{"num_attention_heads": 4, "vocab_size": 1024, "hidden_act": "swiglu", "rope_theta": 10000.0, "attn_scale": 0.125, "bias": "none", "parallel_block": false, "init": "normal", "learning_rate": 0.00742, "beta2": 0.99, "final_lr_fraction": 0.0, "dataset": "wikipedia_en"}
Each number is 128 + 32 x the weight over its row's rms, rounded and kept within 0 to 255. Layers, rows and columns count from 0. The size above them is the row's rms in percent of the matrix's.

# layer 7 MLP up, 256x128, rms 0.203, rows 44-78, columns 64-127
size [ 97 114  98  98 108 110  89  96  89  99 113 100  88  88 101  96 114 105 101 100  95 100 105 104 104 101  90  92  91 105  95 102  94 101  95]
[[180 131  80 134 117 103  90 116 161 160 101 112 182 113 132 116 162 125 158 127 130 166 150  89  74  80  86 139 123 111 174 129 143 153 110 149  77 103 131 224  55 124 158 125 115 127 154 152 144 158 143 144  91 157  95 103 152  86 144  87 117 165 134 130]
 [163 162 119 128 148 116 167 103 124  82 147 108 128 154 113 155 168 104 192 125 186 153 117 136 130 105 161 142 123 112 179 165 162 124 108 159 142 103 115 148 104 167 218 128  52 109 143  92 168  62 124 113  99 124 106 134 136 104 145 103  70  93 122 115]
 [125 120 137 120  84 119 137 154 143 102 128 123  89 149  86 139 125 121 179 101  86  75 110 141 180 118  69  73 102  87 142 105 122 160 140 133  96 128  85 170 150 150 185  94 141 141 126 130 139 180 131 145 126  95 163 131 111  85 153 105 151 207 121 127]
 [197 153 186 121 160 181  83 127 153 118 205 138 141 102 138 146 141 102 109 122  67  27 116 100 168 145 125 142 123 122 100 132  85 110 143 149 124 101 132 106 135 146 143 180 122 132 133 134 142  92 147 124  80 110 155 137 107  83 113 128 166 150 106 130]
 [136 124 109 112 157 131  96 160  75 166 126 108 128  77 119 144 171 102 128 167 119  25 151 114 174 125  79  97 111 184 152 119 116  81 110 177 174 144 153 130 122 105 165 141 127 142 158 115 136  81 106  83 101 158  68 193 150 132 124  97 156 181  65 175]
 [153 114 121 150 164 119 132 137 139 104 189 170 123 123 124  75 113 141 128 117  76 137  55 101 109 145 114 132 167  88 156 132 135 137 168 119 129 156 149 130 127 192 103 123 146 104 143 111  92 123 123 139 146  95 127  90  57 148 125 156 133 161 160 148]
 [ 79 164  77 142 127 121  98 181 108 119 101 138 191 192 102 148  85 103 104 149 127 134  97 167 159 176 136 102 143  82 103 144 135 112 139  80 121  92 103 184  91  87  73 138 120 137  94 110  86 161 153 157 170  88  81 108 132 144 171 128 176 117 159 185]
 [118  87 160 160 155 187 174 147 105 132 167 142 151 129 134 198 120 147 114  89 148 112 141  94 174 152 135  86 174 158 143 130 122 124 165 113 193 110  88 169 123 126  74 137 170  94 134 127 133 107 181  86 118 101 173 142  48  79  92 102 185 129 103 167]
 [120 135  39 169 112 113 131 135 110 118 171 139 112 164 138 153  77 142 157  99 172 137 140 154  76 141 136 129 179  62 152 105 134 124  87  73 125 154 108  87 142  77 105 143 124 150 154 129 166 142 133 118 135 112 156  84  93 139 142 208  76  60 116 139]
 [ 77 171 163 118 134  69 117  93 121  86 133 132 104 124  80 123 180  72 141 124 131  88 100 119 124 172 105  87 146 183 162 169 165 137  83 129 152 105 127 120 148 108 144 147 186 155 164 141 119  92 163 100 109 224  53  94 105 144 136  69 137 135 116 100]
 [ 78 136 135 119  96  74  89 140 125 107 155  62 111 121 130 207 144 124 155 141 141 141 167  94 115 143 134 121 145  80  92 150  93 179 163 139  89  85  95 120 140  83 150 148  99  59 107 126 124 184 134 136 170 149 117  92 131  94  83 136  51  97 127 131]
 [121 114  70 182  69 113 125 153 128 131  91 142 187  99 127 142 159 171  63 161  90 172 139 101 182 118 149  42 172 114 101  88 123 101  88 117 126 144 122 155 164 210 145 108 116 122  67 132 149 171 161  97 122 106 123 106 100 108 166 124 136 130  93  70]
 [ 99  81 146 173 102  87 116 117 161 185 151 141 119 135 106 133 102 130  60  92  81 129  98 156 172 116 152 147 135 101  99 100 130 138 110 157 137 189 128 146 137 129 161 117 144 154  70  81 109 143 145  61 123 105  78 129  94 107  67  62 140 139 152 166]
 [153 133 117 164 120 132 124 172 179 123  72 144  41 157 143 136 141 124 118 179 157 128 131  89 130  42 106 135 170 164 149  87 116  71 129 121  78 161  78 144 130 150 133  68 116 226 112 110  79 130 198 178 145 119 163 134 111 159 134 138 193 126 168 123]
 [ 93 146 121 150 150 169 115 130 159 144 126  90  96 128  47 116 162  88 163 192 194 104 133 167 182 168 134  95 104 117 133 103 123 140  86  93 130 135 115 171 125 176  94 104 127 163 135 110 163 150 153 144 104 101 120 184 100 184 143 113  64  80 165 175]
 [150 108 139 134 178 179  93 151 162 120  94 154 166  66 118 176 107 162 137 131 109  98 120 118  79 142 123 125 185 170 150  87 125 129 119 120 114 110  96 113 132  92 142 175  74 133 173 177 104  88 135 125 136 138  85 131 140 142 161 124 185 102 154 112]
 [114 109 140 180 130 191 130 138 157  68 103 141 149 121 128 120  90 116 113 151  67 111 137 134 106 113 151 142  75 153 156 125 157 105  52 106 144 108 134 136 130  63 143 249 129 124 141 163 154 118 106 128 156 129 147  70 123 157 116 114  74 117  64  49]
 [ 94 119 170 105 155 171 119 133 154 138 177 119 136 173  66 171  98 171 102 135 190  98 160  87 127 120 169 116 124 152 166 113  54 122 137 131 150 164 221 150  77 113 133  71 115 160 192  96  99 103 112 151 122 150 107 135  61  96  91 140 157 161 118 155]
 [153 120  73 103 139  80 144 145 151 150 100 146  82 125 150 120 159 101 162 145 149 132 138  68 110 166 115 114 141  83 129 157  96 159 126 128 169 104 126 169 163 117 121  86 147 171 103 119 126 131 146 126 142 125 132 111 210 103 179 185 170 167 169  87]
 [157 138 169 114 142 120 140 134  91 139 148 147 105 143 115 168  91 109  97  85 101  96 158 153 105 154 134 124 103 132 133  86 166  74 111 145  93 154 180 110  76 100 137 116 103 180  59 137 165 167 122  40 127 166 106 156  62 175 117  95 127 105 153  79]
 [134  81 174 115 144 122 113 124 163  94  54 200 167 163  76 122  63 141  73 181 116 175  64 137  91 112 107 150 124 124 153 100 134 107 161 160 114  84 145 119 132  90 130 134  72 130 142  75 133 108 133 144 140 163 107 159 197 165 148 209 149 160 166 128]
 [103 151 134 114 130  99 152 176 100 151  79 127 126 112 127 171 119 127 140 128 181 104 123 136 166 110 136 150 175 121 140 146  99 102  96 120 134 149 118 107 164  42 146  70  97  79 187 101 161 119  97 134  96  64 208 189 177 160 119  72 168 117 160 112]
 [125 125 116 148 136 156 178 152 118 150 121  94 122  94 126 219 117  57  66 156 171  90 191 113  90 129 134 154 160 123 106 141 101 156 162  63 136 171  98  80 100 190  90 127  53 173  69 152 108 148 126 164 127 152 106 109 151  87 153 123  94  85 149 172]
 [116 151 186 157  82 100 146 119 139 121 193 107  94 180 125 162 133 122 146 125 123 115  83 127 122  78 105 135 135 144 145 116  95 151  69 102 181 115 166 144 155 105 136  84 158 162 114 166 156 142 134 145 117  92 143 123 198  87 122 115 115 139 123 180]
 [ 78 103  92  95 152 148 132 158 119 154 114 119 185 145 116 126 136 134 103 119 100 174 120 125 148 116 115 109 107  17  99 211  61 144 123 102  70 119 155 131 137 115 174 128 116 126 124 144 174 150 137 152 157  95 142 131  97 153 130 154  96  93 123 184]
 [131 160 151 118  43 144 135 127 141  72 154 112 109 106  81 157  79 106 110  89 154 189 151 118  87 119 102  93 154 115 104 110 113 125  76 119 102  99 175  89 140 148 144 136 102  94 113 157 118  90 105 120 138 143 109 156 147 165 132 108 175 137 156 224]
 [ 84 138 175 101  81 103 116 119 158 143 172 163 159 152 110 107 153 160 117  95 142  85 133  99  82 154 172 149  99 129  91 157 132 128 116 164  82 118 116 101 103 134 192  82 127 139 164 166 131 170  99  39 163 103  81 120 182  94 148 153  93 102 164  73]
 [116 131 200 161  64 146 141 177 156  93 140 166 221 119 107 129 131 174 109 105 142 154  98  73  82 138 123 114 149 159 103 152 175 182 114 148 121 144 141 105 164 158 161  84 128 145  70  87 119 105  98 197  90 140 140 125 131 119 136 121 220 173 113 113]
 [126  92 104 118 172 149 170 113 176 156  93 132  69 187 131 113 167 104 102 118 178 179 114 138 144 158 107 109 151 109 187 134 120 149  80  57 168 126 165 128  82 110 134 102 126 112  75  98 121 124  91 174 118 169 143 100 123 198 156  51 140 119 104 133]
 [137  94  97 162 142 143 126 161 129 120 144 134 135 126 145 168 145 173 137 204 105 163 122  67 122 118 126  78 186 175 103 133 162 151 144 132  74 171 150 111 146 119  97 202 101 172 114 118 105 106 120 143 164 122 183 149  66 170 198  90 157 125 155 112]
 [131 167 156  44 137 135 109 130 122 103 148 149 124 174 126 140 184 140 153 128 124 134 142  92  57 145 144 146 139 161 138 146 128 166 176 138 164 140 129  86 122 176  98 176 104  79 170 116  82 133  99 166 145 116  99 113 122 143 158 129 188  82 141 104]
 [ 72  91 132 130  51 154 101 111 141 114 106 172 122 168 151 101 131 141  99  94 121 128 153 115 141 164 106 156  97 121  95 167 159 112 125 115 118 107 135  50 107 129 139 114 142 104 120 174  79 115 182 150 115 133 163 170  71 114 107 131 151  69  89  90]
 [124 153 157 147  85 140 176 121  94 222 150 169 121 172 151  93 138 137  97 145  66 146 105  98 141  49  52 160 149 129 150 101  93  94 203 130  91 151 118 149  81 139 123  99 116 176 142  84 104 128 151 117 141 123  85  91 113  87 168 143 124 103  87  41]
 [226 121 129 119 106 145 132 167 132 111 116  96  89 150 115 139 114 149 113  91 125  67 148  60 155 126  97  69 178 112  98 126 147 177 118  83 134 141  79 180 124 133 165 124 140  63 133 105 189 151 129  87 110  98 152 105 136 172 194  99 152 101 149  69]
 [ 69 130 163  82 162 124 120 137  87 158 143 168  59 160  78 151 155 124 151 129 160  95 162 175 125 214  98 130 104 200 155 110 111 144 154 194 157  94 164 149 140 165 203  97 129 134 148 176 185 163  98 116 108 166 153 152 118 156 131  89 143 162  88 152]]
# layer 7 MLP down (transposed), 256x128, rms 0.177, rows 44-78, columns 64-127
size [ 93 117 103  93 102  98 101  94 100  97 120 104  94  97  95 102 123  95 100 102  93  97 104  86 112 101  83  95 102  99  89  99 101  89  94]
[[141  91 122 115 148 157  98 170 159 174 155 148 129 144 163 113 134 128 166 117 110  93 103 139 119 111  92 100 141  81 123  94 141 144 155  87  64  91 101  94 141 130  70 189 179 131 139  72 105 123  75 148 154  98 101 162 117 107 113  84 196 141 139  99]
 [169  95 109 154 116 168  81 163 155 125  85  91  98 135 117  96 122 117 124 120  84 140  77 113 106 138 114 158 155 178  96 132  88  70 147 118 162 147 176 181 162 138 190 160 111 114 119 119 125  96 131  92  84 170 167 126 132 165  81  82  63 125 166 137]
 [ 64 100 175 187 188 135 172  67  52 130 111  89 105 143 137 135 136 108  82  89 160  89 160  84  90 158 117  98 121 129 174 146 144  85 157  90  97 109 161  65 129 114  97 153 138 174 167 112 101 158  91 108 121 143 125 125  85 177 146 160 131 108  95 173]
 [131  96  81  63 122 220 159 144 113 114 100 158 132  92 120 167 130 132 110 199  82 106 110 119 138 104 170 142 109 137 127 155 152 107 112  96 127 188 158 123 110 161 146  66  76 142  68 141 165  49 186 161 106 152 124 157 165 183 180 140 140 120 133 115]
 [147 142 188 125 141 127 148 138 167 142  75 115 117 123  75 149 168 109 105 164 172 178 116 154 215  72 154 124 168  89  91 100  86 117 106 191  56 167 146 129 106 105 109 147 123 168 138 134 149 207 136 148 126 127 164 141 106 131  91 103 151 141 166 112]
 [121  83 129  73 154 137 161 138 106 110 108 210 119 117  77 202 103 146 150 222 126 139  75 107 182 116 160 161 141 134 148 136  91  85 125 122 120 131 150 144 131 202 150 120 124 160 149 161 140 156 133 138 166 117 120 143 161 111 114 136 148 129  70 113]
 [125 125 164 110 160 120 129 137 132 131  95 224 146  75 122  82 117 111 166 103 114 153  95 161  91 178 127 133 129 152 166 125 165 156  98 172 154 114 100 109 139 144 102 187 110  65 137 194 153 118 132 155 157 141  80 115  98 123 176 130 139 144  66  75]
 [138 137 142 127 140 132  65 176  94 129  81  72 115 125  77 178 144 118  75 144 157  85  79 139 156 129 119 125 144 123 157 166 120 151 135 161 114  58 133  86 125  96 121 178 118 174 116 120 131 128 150 189 130 143 153 107 135 141 123  96  63 125 119  72]
 [168 163 173 131 137 109 147 107 145  97 144 177 120 171 125  63 121 111 127 154  56 220 129  74 158 130  80  78  79 171 157 177 151 124 111 120 123 136 160 132  92  99 217 119  91 142 126 145 105 131 154 126 144 134 178 142 134 116 122  78 118  73 125 136]
 [141 131 128 129  94 150  92 198  75 118  84 127 137 150  85 167  91 144 120 165 148 171 143 159 108 124 124 101  62 151 106 153 100 134 145 175 171 126 160 191  64 167  87 144 149  65 133 110 172 104 120 147 145  84 130 116 159 177 108  94 112 107  96 118]
 [179  77  95 100 134  64 161 114 137 153 149 108 113 100 124 146 148 139  91 116 158 127 125 182 140 149 161 139 137 125 140 105 123  97  97  98 126 155 165 117 101 199  63 185  92 127 132 167  97  85 131 187  76 130 169 118 123 199 142  78 107 100 193 135]
 [109 124 109  99 144 117 149 114 133 154  95 178 139 168  66 117 139 108  48 141 126  90 150 104 100  96  76 123 102  77 180 133 164 123 134 118 141 174  72 117 160 144  70 189  98 115  75 106  89 144  93 136  61  73 157  92  84 123 101 169 117 151 145 175]
 [118 200 128 163 114 136 131 159 124 111 126 137 109 111 137 169 180 135  56 119 128 110 108 129 160 103 161 133 145  67 114 184 123 132 151 149 127 147 147 121 129 142 165 188 183 120 101 123  94 155 157 140  89 174 152 199 186 114 112  64  58  88 141  97]
 [115 182 128  34 143 127 117 168 107 162 110 174 186 171 144 153 153 163 165 100 111 151 130 141 170 162 140 105 158 118 124 105 162 175 131 157 140  76 169  93 174 115 166 101 105 150 130 147 168 142 129 133  96 172 128 162 114 115  99 106 116  93  71  73]
 [ 84  89 132 113 161 144 135 149  82  91 104 177 111 159 120 103 112 115 153  92 111 112  92 145  78 133 171 117  86 171 106 118 163 166 155 121 130  99 153 133  69 130 161 122 128 149  89  95 121 136  94 157 125 113  83 174 101 126 120 144  80  93 136  98]
 [135 129  84 129 116 152 172  96 116 156 138 173 128 111 194  81 135 111 148 131  98 164 114  27  97 153 188 136 118 140  78 114 161 151 106 110 104  96 165 157 146 157 154 104 116 101  81 113 135 180 153  90 109 106 126 161 163 115 152 198 132 148  91 147]
 [100 113 105 129 172  74 153 109 104 182 134 135 162 136 117 162  90 176 110 184 137 119 107  80  83 154 154 123  86 120 173  95 121 106  95 123 109 145 121 120  91 129 119 116 173 142 174 106 136  63  79 103 177 100 237  98 111 117  95 134 136 125 142 158]
 [172  74 130  55  91  82  96 128 151 170  98 197 114  95 176  91 177 154 148  89 130 210 100 104  90 107 132 122  86 125  90 127 152 112 145 129 103 108  82 130  73 145 158 125  95 100 111 179  79 130 107 149 138  94 144 168 111 127 149 126 128 130 129  93]
 [104 114 121 107 170 144 132 103 157 150 138 116 106 112 124 107 200 178  94 130  75  85 212 137 122 137 132 157  68  83  82 104 129  81  95 156 144 127 200 217  90 161 147 151 142  87  97 170 152 134  37  81 129 110 166 102 155 128 164 105 117 178 130 149]
 [164  92 140 149 114  89 115 112 125 147 117 168  75 104 121 180 108 201 119 116 142 111 100  73  73 172 151 135  12  98 150 127 139 101 147 131 161 158 105 113 202 155 150  79 127 153 147 136 109 103  85 142 120  62 130 137 157 114 153 184 134 122 136 146]
 [125 148  98  79 121 117  73 139 139 125 159 231 148 157 152 148 126 144 125  99 128 162 152 102  39 125 154  94 158 117 114 145 199 127  86 100 129 128 117 138 116 165 142 117 103 103  80 152  83  88  66  36 115 162 167 138 134 125  95 133 166 136 174 139]
 [ 98 164 123 130 139  69 118 149 142 161 143  50 130 132 180 122 158 139  95 108  93 159 142  88  80  92 101 140 158 158 103  84 144 221  79  97  96  99 133  97 170 153  85 141 168 154 146 105 142 149 103 119 138 142  93 127 187 134 154  84  95 129  79 164]
 [121  80 117 156 110  66  85 108  90 102 117 119 161 222 108 111 167  94 134 130  74 144 127 146 144 116 116 120 144 117 153 144  86 114 142 128 147 115 164 193 119 130  80 126 147  51 168 149 112 116 112 174 131 143 170  81 139 123 113 142 112 162  92 190]
 [ 55 185 151 101 167 168 178  65 136  93 104  97 145 127 136 161 179 109 139 151 123 115 140 162 154  76 164 121 106 109 125 147 130 126 141 134  97  78  89  76  75  67 128 104 115 156  95 102 131 104 124  93 137 106 169 102  80 126 144 132 135  94 132  91]
 [136  98  89 154 135  65 144 141 154 138  89 144 139 122  73 167 110  86 100 131  92 152 177 172 151 183  98 129 129 106  99 142 135  99  95 106  90 127 115 120 156 126 106 155 127 144  81  74 123 115 127  80 157 104 158 111 145 116 113  67 150 156 122 163]
 [174 139 124 128 134 161 125 154 146 139 126  96 126 165 112 134 117 165 188 109  96 127 154 106 128 107  96 130 158 170 146 106  71 173 126 105 128 175 166 115 145 109 160 179 120 143 168 168 107 126 138 131 113  92 130 125 111 107 136 123 108 179 134 118]
 [105 139  90  68 126 100 103 190 166  99 137 204 133  93 186  84 114 134 130 150 128 121 163 119  77 149  89 116 111 115 189 137 134 112 101 134 168 142 141 169 125 127 124 128 105  99  54 171  79  99  92 123  89 104 124 114 103 129 109  84 161 120 177 131]
 [192 145  78 106 101  99  87 119 118 122 208 117  70  75 168 151 113 130  93 125 130 108  72  90 158 139 155 172 105 162 140  86 182 129 138 117 176 136 164 137 172 168 106 129 110 163 101  92 138 130 156 133 139 111 158 132  91 118 194  99 145 102 131 155]
 [ 92 181 120 151  95 151 150 184 141  76 116 144 152 156 113 139  95 151 144  75 100 160 165 146 146 128 137  48 135 112  96 152 133 119 145 191 148 142  81 149 166 151  91 160 104 152 132 116 133 100 120 109  99 110 132 147 160  82  92 177 161  96 124 136]
 [ 99  98 103 168 186 136 177 140  89 172 115 104 122 151 120 168 119 114 101 130 160 106 122 145 124  73 169 124  94 115 129 106  91 135 211 125 126  61 108  70 106  91 163 120 110 124 131 160 165 120 116 171 182 150 155 111 125 164 147 159 172 111 121 209]
 [160 110 116 148 134 132 128 104 103 102  92 138 106 119 134  84  88 139 147 148  78 129 145 110 172 165  92 155 153 115 165 187 125  87 127  97 166 146 121 135 139 124 114 138  76 141 115 132 131 139 120  96 122 130 164  92 143 125 156 137 122 147 135  98]
 [100 124 101 109 158 159 136 160 103 109 106 130 133 177 110 113 174  57 138 134 134 148 112  97 158 100 151  97 145 160 136 140 130 146 160 115 170 144 145 135 134 154  47 135  60 121  89 153 137 153 135  74 141 136 117  73 125 163 142 135 146 155  41 154]
 [127 115 144 175  85 118  82 153 141 128 146 159 133 124 166 151  78 135 161 137 156 103 115 177 132 156 151 139 110 152  82 118  92 174 100 131 131  77 152 109 160 118 147 163 133 127 133 129 147 175 116 112 117 102 181 188 193 118 137 103  79 122 109 146]
 [130 129 147 173 153 132 167 114 214 136 161 161 120 155 109  65 189 102 136 166 200 121 143 135 148  93 144 140 116 125 157 135 170 147 148 216 106 120 106 126 159 103 135 145 142 183 100 147 139 166 124 158 165 138  57 178  82 131 127 111  76 125 137  87]
 [136 110  92 162  80 117 170 127 114 122 144 100 155 104 182 119 105 167 171 185 119 205 143 100 163 116 130 115 119 104 164 143 116 111 141  70 124 145  95 121 153 109 100 150 180 127 108 160 163 133 103 132 104 135 105 171 135 146 172 117 116 134 132 117]]
# layer 7 MLP gate, 256x128, rms 0.196, rows 45-79, columns 64-127
size [114 105  94  99  98 101 101 102  97 109 108  93 100  99  99 104 101 103  98 109 112 108  96 109 100  89  98 103  97  98 101 106  98 101 102]
[[131 109 124 144  76 102 122  89  74  88 166 145 169 137 162 142 149 109  70 220 106 115 132 138 162  82 122 106 159 119 149 148 103 111 168  96  97 115 201 119 171 125  65 115 129 153 208 184 100 121  90 161  90 203 112 135 166 117 157  95 135 104 134 163]
 [144  90 159  93 153 212 160 180 138 127 167 109 147 102 125  99 146 122 190 158 109 113  94 155 151 133 158 172 112 112 187 121 129  97  99 113 168 136 108 133 193 111 150  76  91  65 146 170 177 140 108 138 108 168 125 111 140 137 159 170  42 149  97 159]
 [ 74 104  99  98 110 108 143 123 104  89 149 116 175 124 105  86 122 180 176 105 112 177 133 163 157 114 117 125  94 196 150 153 112 153 122 144 115 111 133 105 147  75 117 134 145  81 174 159 143  90  59 110 105 127 115  94  80 100 119 220 151  44 173 123]
 [110 143 139 133 118  93 106 120 142 141  91 157 138 177 117 110 104 136 179 141  85 161  75 107  79 131 118 171 191  91 108  93 157 118 159  74 134 105  67 174 178 165  95 142 104 141  89 164 120 137  90 133 151 109 157 106 125 159 110 177 114  60 145 102]
 [129 156 134 149 135  96 144 120 139 101 145 164 196 145 135 107  84 114 113 126 156 160 102 150 180 164 123 117 155 151 155 136 138 145 129 152 117 111 122 102  95 186 134 139 152 129 150 101 106 155 158 184 151 228 136 138  98 135 113 107 185 202 196 130]
 [ 90 132 130  98 159 113 181 153 123 155 124 133  51 178 171 162 135  82 109 101 157 141  99  97 136 140 134  89  81 114 150 145 123 144 132 193 119 134 103 153 175 162 155  71 103 146 144 152 131 154 151  94  67 172  75 144 154  84  84 113 136 107 166 188]
 [118 176 117 122 140 108  81  94 153 135 139 155 155 127 120 128 128 118 145 173 116 127  88 113  79 153 107 123 121 182 139 143 124 108 141 117 102 135 113  90 137 153 171 174 138 136 149 125 139 141 119 107 171  85 153 143 160 196 132  98 158  86 174 108]
 [117 160  97 106 141 129  91 153 167 110 136 219  78 181 144 138 127 146 222 137 156 138 132  89 130 114  96  81 140  97 136 116 127 134 109 180 178 155 164 141 156 173 129 105 124  90 153 132 156 121 130 144 154 186 129 151 120  72 118 153 152  95 187  92]
 [159  85 161 137  49 133 119 131 103 165 127 136 172 131 158 159 137 132 106  86 152 150 194 143 121  94 150 116  63  37 145 164 123  71 116 172 158  96 137 174 149 119 130 150 161  97 174 136 103  66 116 148 129  59 138 133  44 126 107 169 119 140 129 123]
 [139 107 137 141 171  83 140 192 118  94 132  89 124 127 138 144 121 121 154 129 192 140  77 134 106 112 106 149 179 141 176 122 124  83 123  66 118 192 123 138 107 103  81 118 100 147 140 144  85 120 142 108 109 105 139 163 173 128 162 133 167  66 123  77]
 [ 93 164 139 133 157 141 145  73 141 132 165 178 135 183 116 102  72 141 147 122 120 183  90  96 177 118 179 157 156 201 190 111 158 166 160 122  90 138 178 114 119 151 161 157 111 133  99 164 139 176 138 134 149 126 159 112  85 141 117 120  90 161 126  92]
 [125 104 106 124 120  88 177 108 124 127 146 117 130 172 144 120  95  64  88 157 145 100 161 131 117 126 130 188 113 102 130  76 153 125 104 135 130 101 139  54 139  92 119 145 105 100 118 104 148 125 144 149 144 122 170 169 113 123 131 122 140  85 110 155]
 [126 160 129 155 165 121 149 170 109  77  67 167 152 145  36 147  89 135 128 131  71 124 160  89  94 107 107 165  73  79 107 127 137 121 172 111 115 117 123 182  89 162 157 168  72 105 110 106 113 170  70 149 140 101 156  87  87 136  77 124 119 132 185 150]
 [147  78 142 147 189 160 153 102 199 138  78  85 122 104  73 121 197 151  98 137 145 144 133 117 183 150 156  98  49 104 108 133 126 119 152 109 160 111 100 159  95 132 108 193  85 106 126 104 138 135  92 125  93 107  84  80 181  92 143  85 133  84 154  92]
 [176 148 125 140 101 111 148  95 162  95  63 174 110 155 139 124  87  99 167 115 107  87  84 146  99  82 153 107 202 108  82 114 106 136 136 120 109  98 112 132 147 131 131 133 134 137 190 145 118 130 119 120 159 159  85  75 113 105  93 143 120 149 143 201]
 [127 165 123 182 146 125 119 156 142 114  97 103  86 144 100 136 144 102  72 141 161  81 121 118 150  97  97 140 120 132 136 102 108 140 127 124 120 163 192 170 144 146 101 182 137 102 149 144 121  95 217  88 120 115  98 120  73 133 126 119 165  65  94  53]
 [114 135 110 111 163 132 112 113 164  98 139 126 141 165 116 102  90 155 134 152 165  93 184 147 164 176 149  59 154 171  88 174  93 171 113 103  92 144 150  99 172 141 202 158 102 125 142 111  92 148 187  55 141 142 104 145 134 149  71  75 110 158 110 142]
 [126 122  72 117  70 128  62 113 162 159  71 112 172 111  99 165 144 182 143 119 140 137 160 208 142 107 153 169 171  80 102 132 149 103 119 141 169  99 133  94 161 107 117  76 109 129 115 166 107 165 141  69 136 113 171  68 150 104 131 162 193 112  56 121]
 [121 123 112 119 128 139 127 113 184 123 145 140 139 111 178 104  91  96 177 145 145 162 132 126  57  93 142 171 128 198 130 129 181  82 150 104  95 103 183 169  45 149 130 119 111 114 115 162 141 178 135 104 101 130 174 111 195 112 138 137  51 141 142 133]
 [172 124 121  71  57 110 136 163 189  73  76 136 160 114 114 126 149 159 163 140 141 139 121 156 120  90 147 138  99 181 115 106 106 137 150 131 113 133 127 148 132  84  90 108  74 104 154 146 118 126 134 136 147 116  92 140 139 129 135 182 121 150 111 160]
 [197 113 176 146  91  82 164 167  86 184 116 117 181 128 138  68 161 123 142 138 199 119 108 118 152 160 131  86  99 171  87  58 136 137 106 113 123 154 137 135 145 124 109 125 149 122 109 133  77  77 141 161 123  93 189 134 166 141  84 104 163 163 134 134]
 [125  93 186 179 109 126 148 167 120 131 130 109 120 151 126 154 111 164  68 103 127 100 113 108 175 138 129 108 146 152 161 123 122 123 140 148  98 131 144 109 106 150 140 142 143  78 123 215  85 120  94 134 118 130 156 103 115  72 108 104 131 162 128 150]
 [156 113  81 152  98 107  94 140 167 131 124 130 132  91 127  83 117 187 136 117 107 179 143 136  86 103 152 159 187 124 182  76 206  90 169 118 108 131 139 116 134 109 140 158 124  66  89 147 133  88 126 106  89 121 143 174 127 125 117 143 151 143  86 102]
 [160 131  92 190 127  66 130 175 116 172  96 148 107 150  98 153 104 126  80 125 122 121 167  93  99 116 191 115  97  80 140 129  97 146 122 168  89 120 107 128 147 161 166 109 122 169 129 189 131 165 114 136  97 124 158  93 139 155  89 106 119 112  97 176]
 [121  73 184 162  89 160  42 141 151 113 112  95 134 149 130 109  81 152 147 112 155 129 152 108 112 128 104 162  93 146 139 120 123  76 135 142 138  74 108 182 124  93 142 100  59 111 169 113 107  64 145 175  92 125 124  80 147 167  98 126 130 136  98 184]
 [130 140 131  52 108 132 134 152 119 154 150 182 175 150 120  94 160 142 149 130 151 125  92 139  93 127 186 134 141 131 155 110 127  92  96 156 160 124 133 122 113 111 117  96  65  94 131 103 137 157 147 122 160 117  94 172 191  93 123 141  97 149  69 163]
 [ 79 132  97 114  78 178 157 135 103 142 160 140 162 136 177 108 141 117 100 161 131 142 116 130 103 110 129  76 134 129 113 128 108 171 121 122 129  94 186  91 165 156 122 157  92 118 205  91 145 100 143 145 114 130 125 112  94  85 167 123 124  89 133  81]
 [ 91 117 134 137  96 161  84 139 111 157 168 134  83 109 128 105 145 133 178 127  86 117  95 158 138 111 144 164 151 151 140 200  55  73  95  95 111  88 101  82 102  97 111 174 152 161  94 170 147 167  85 109 183 118 107  91 147  80 114 150 127  82 127  59]
 [135 148 174 168 171 162  99  99 167 114  86 162  82 136 142 104  85 108 122 135 121  90 130 164 132 156 125  71 117 159  96 177 143 100 130 157  64 118 155 120 141 158 143  67 121 146 139 154  90 115 131 126 158 135 107 144 148  39 104 152 111 170 149  87]
 [149 174 124 133 153 189 153 123 110 119  89 163 173 131 118 136 114  63  90 100  95 125 128 159  64 145 124 126 135 116  80 109 106 156 132  63 167 128 184 101 174  85 128 168 146 129  96 198  58 124 162 182 157 129 101 124 144 134 113 137  96 138 109 108]
 [ 86  98 131 124  81  78 124 150 123 177 141 117 167 156 120 127 145 121  95 125 182 117 145 154  42 164  89 135  56 149  93 174 153 135  90 126 137 149  74 180 123 108 134 163 142  82 120 106  95  83 179 144  98 117 167 162 120  97 104 143  93  97 146 106]
 [144 136 131 139 137 102 183 128 103 163 169 157 136 136 126 135 176 165 159 101 150 122 172 103 154 158 130 141 126 116 177 181 109  77 133 101 134 114 139 152 131  99 118 142 166  65 137 154 159 106  87 147 127 128 193 136  93 104 104 126 106 123  95 106]
 [141 102 133 107  73 112 148 140  82 123 123 130 163 180  60 113 140 122 137 115 101 140 196 102  94 126 101 142  98 140 129 122  92 140 111 161 103 111 107 165 144 189 149 184  79 199 145 134 114  72 101 162  94 167  62 130 112 185  99 139  89  81 121  95]
 [148 173 112 125  76 137 100 120 140  78  76 100 133 170  87 158 163 157 166 116 162  79  87 105  86 169  98 125 118 126 132 120 123 130 149  66 139 150 103  84 142  84 122 140 101  85 130 168 175 124 104 113 116 113 110  82 162 139 115 167 130 118 103 195]
 [133 184 115 116  85 146 116 101 142 133 142 127 136 156 122 162 114 123  85 128 157 122 215 149 121 152 105 173 130 131 152 205 161 176 151 121  35 121 100 110 130 136  81 127 124  99 141 189 147  87 112  89 146 173 144 158 155  87 100 148 116 103 148 146]]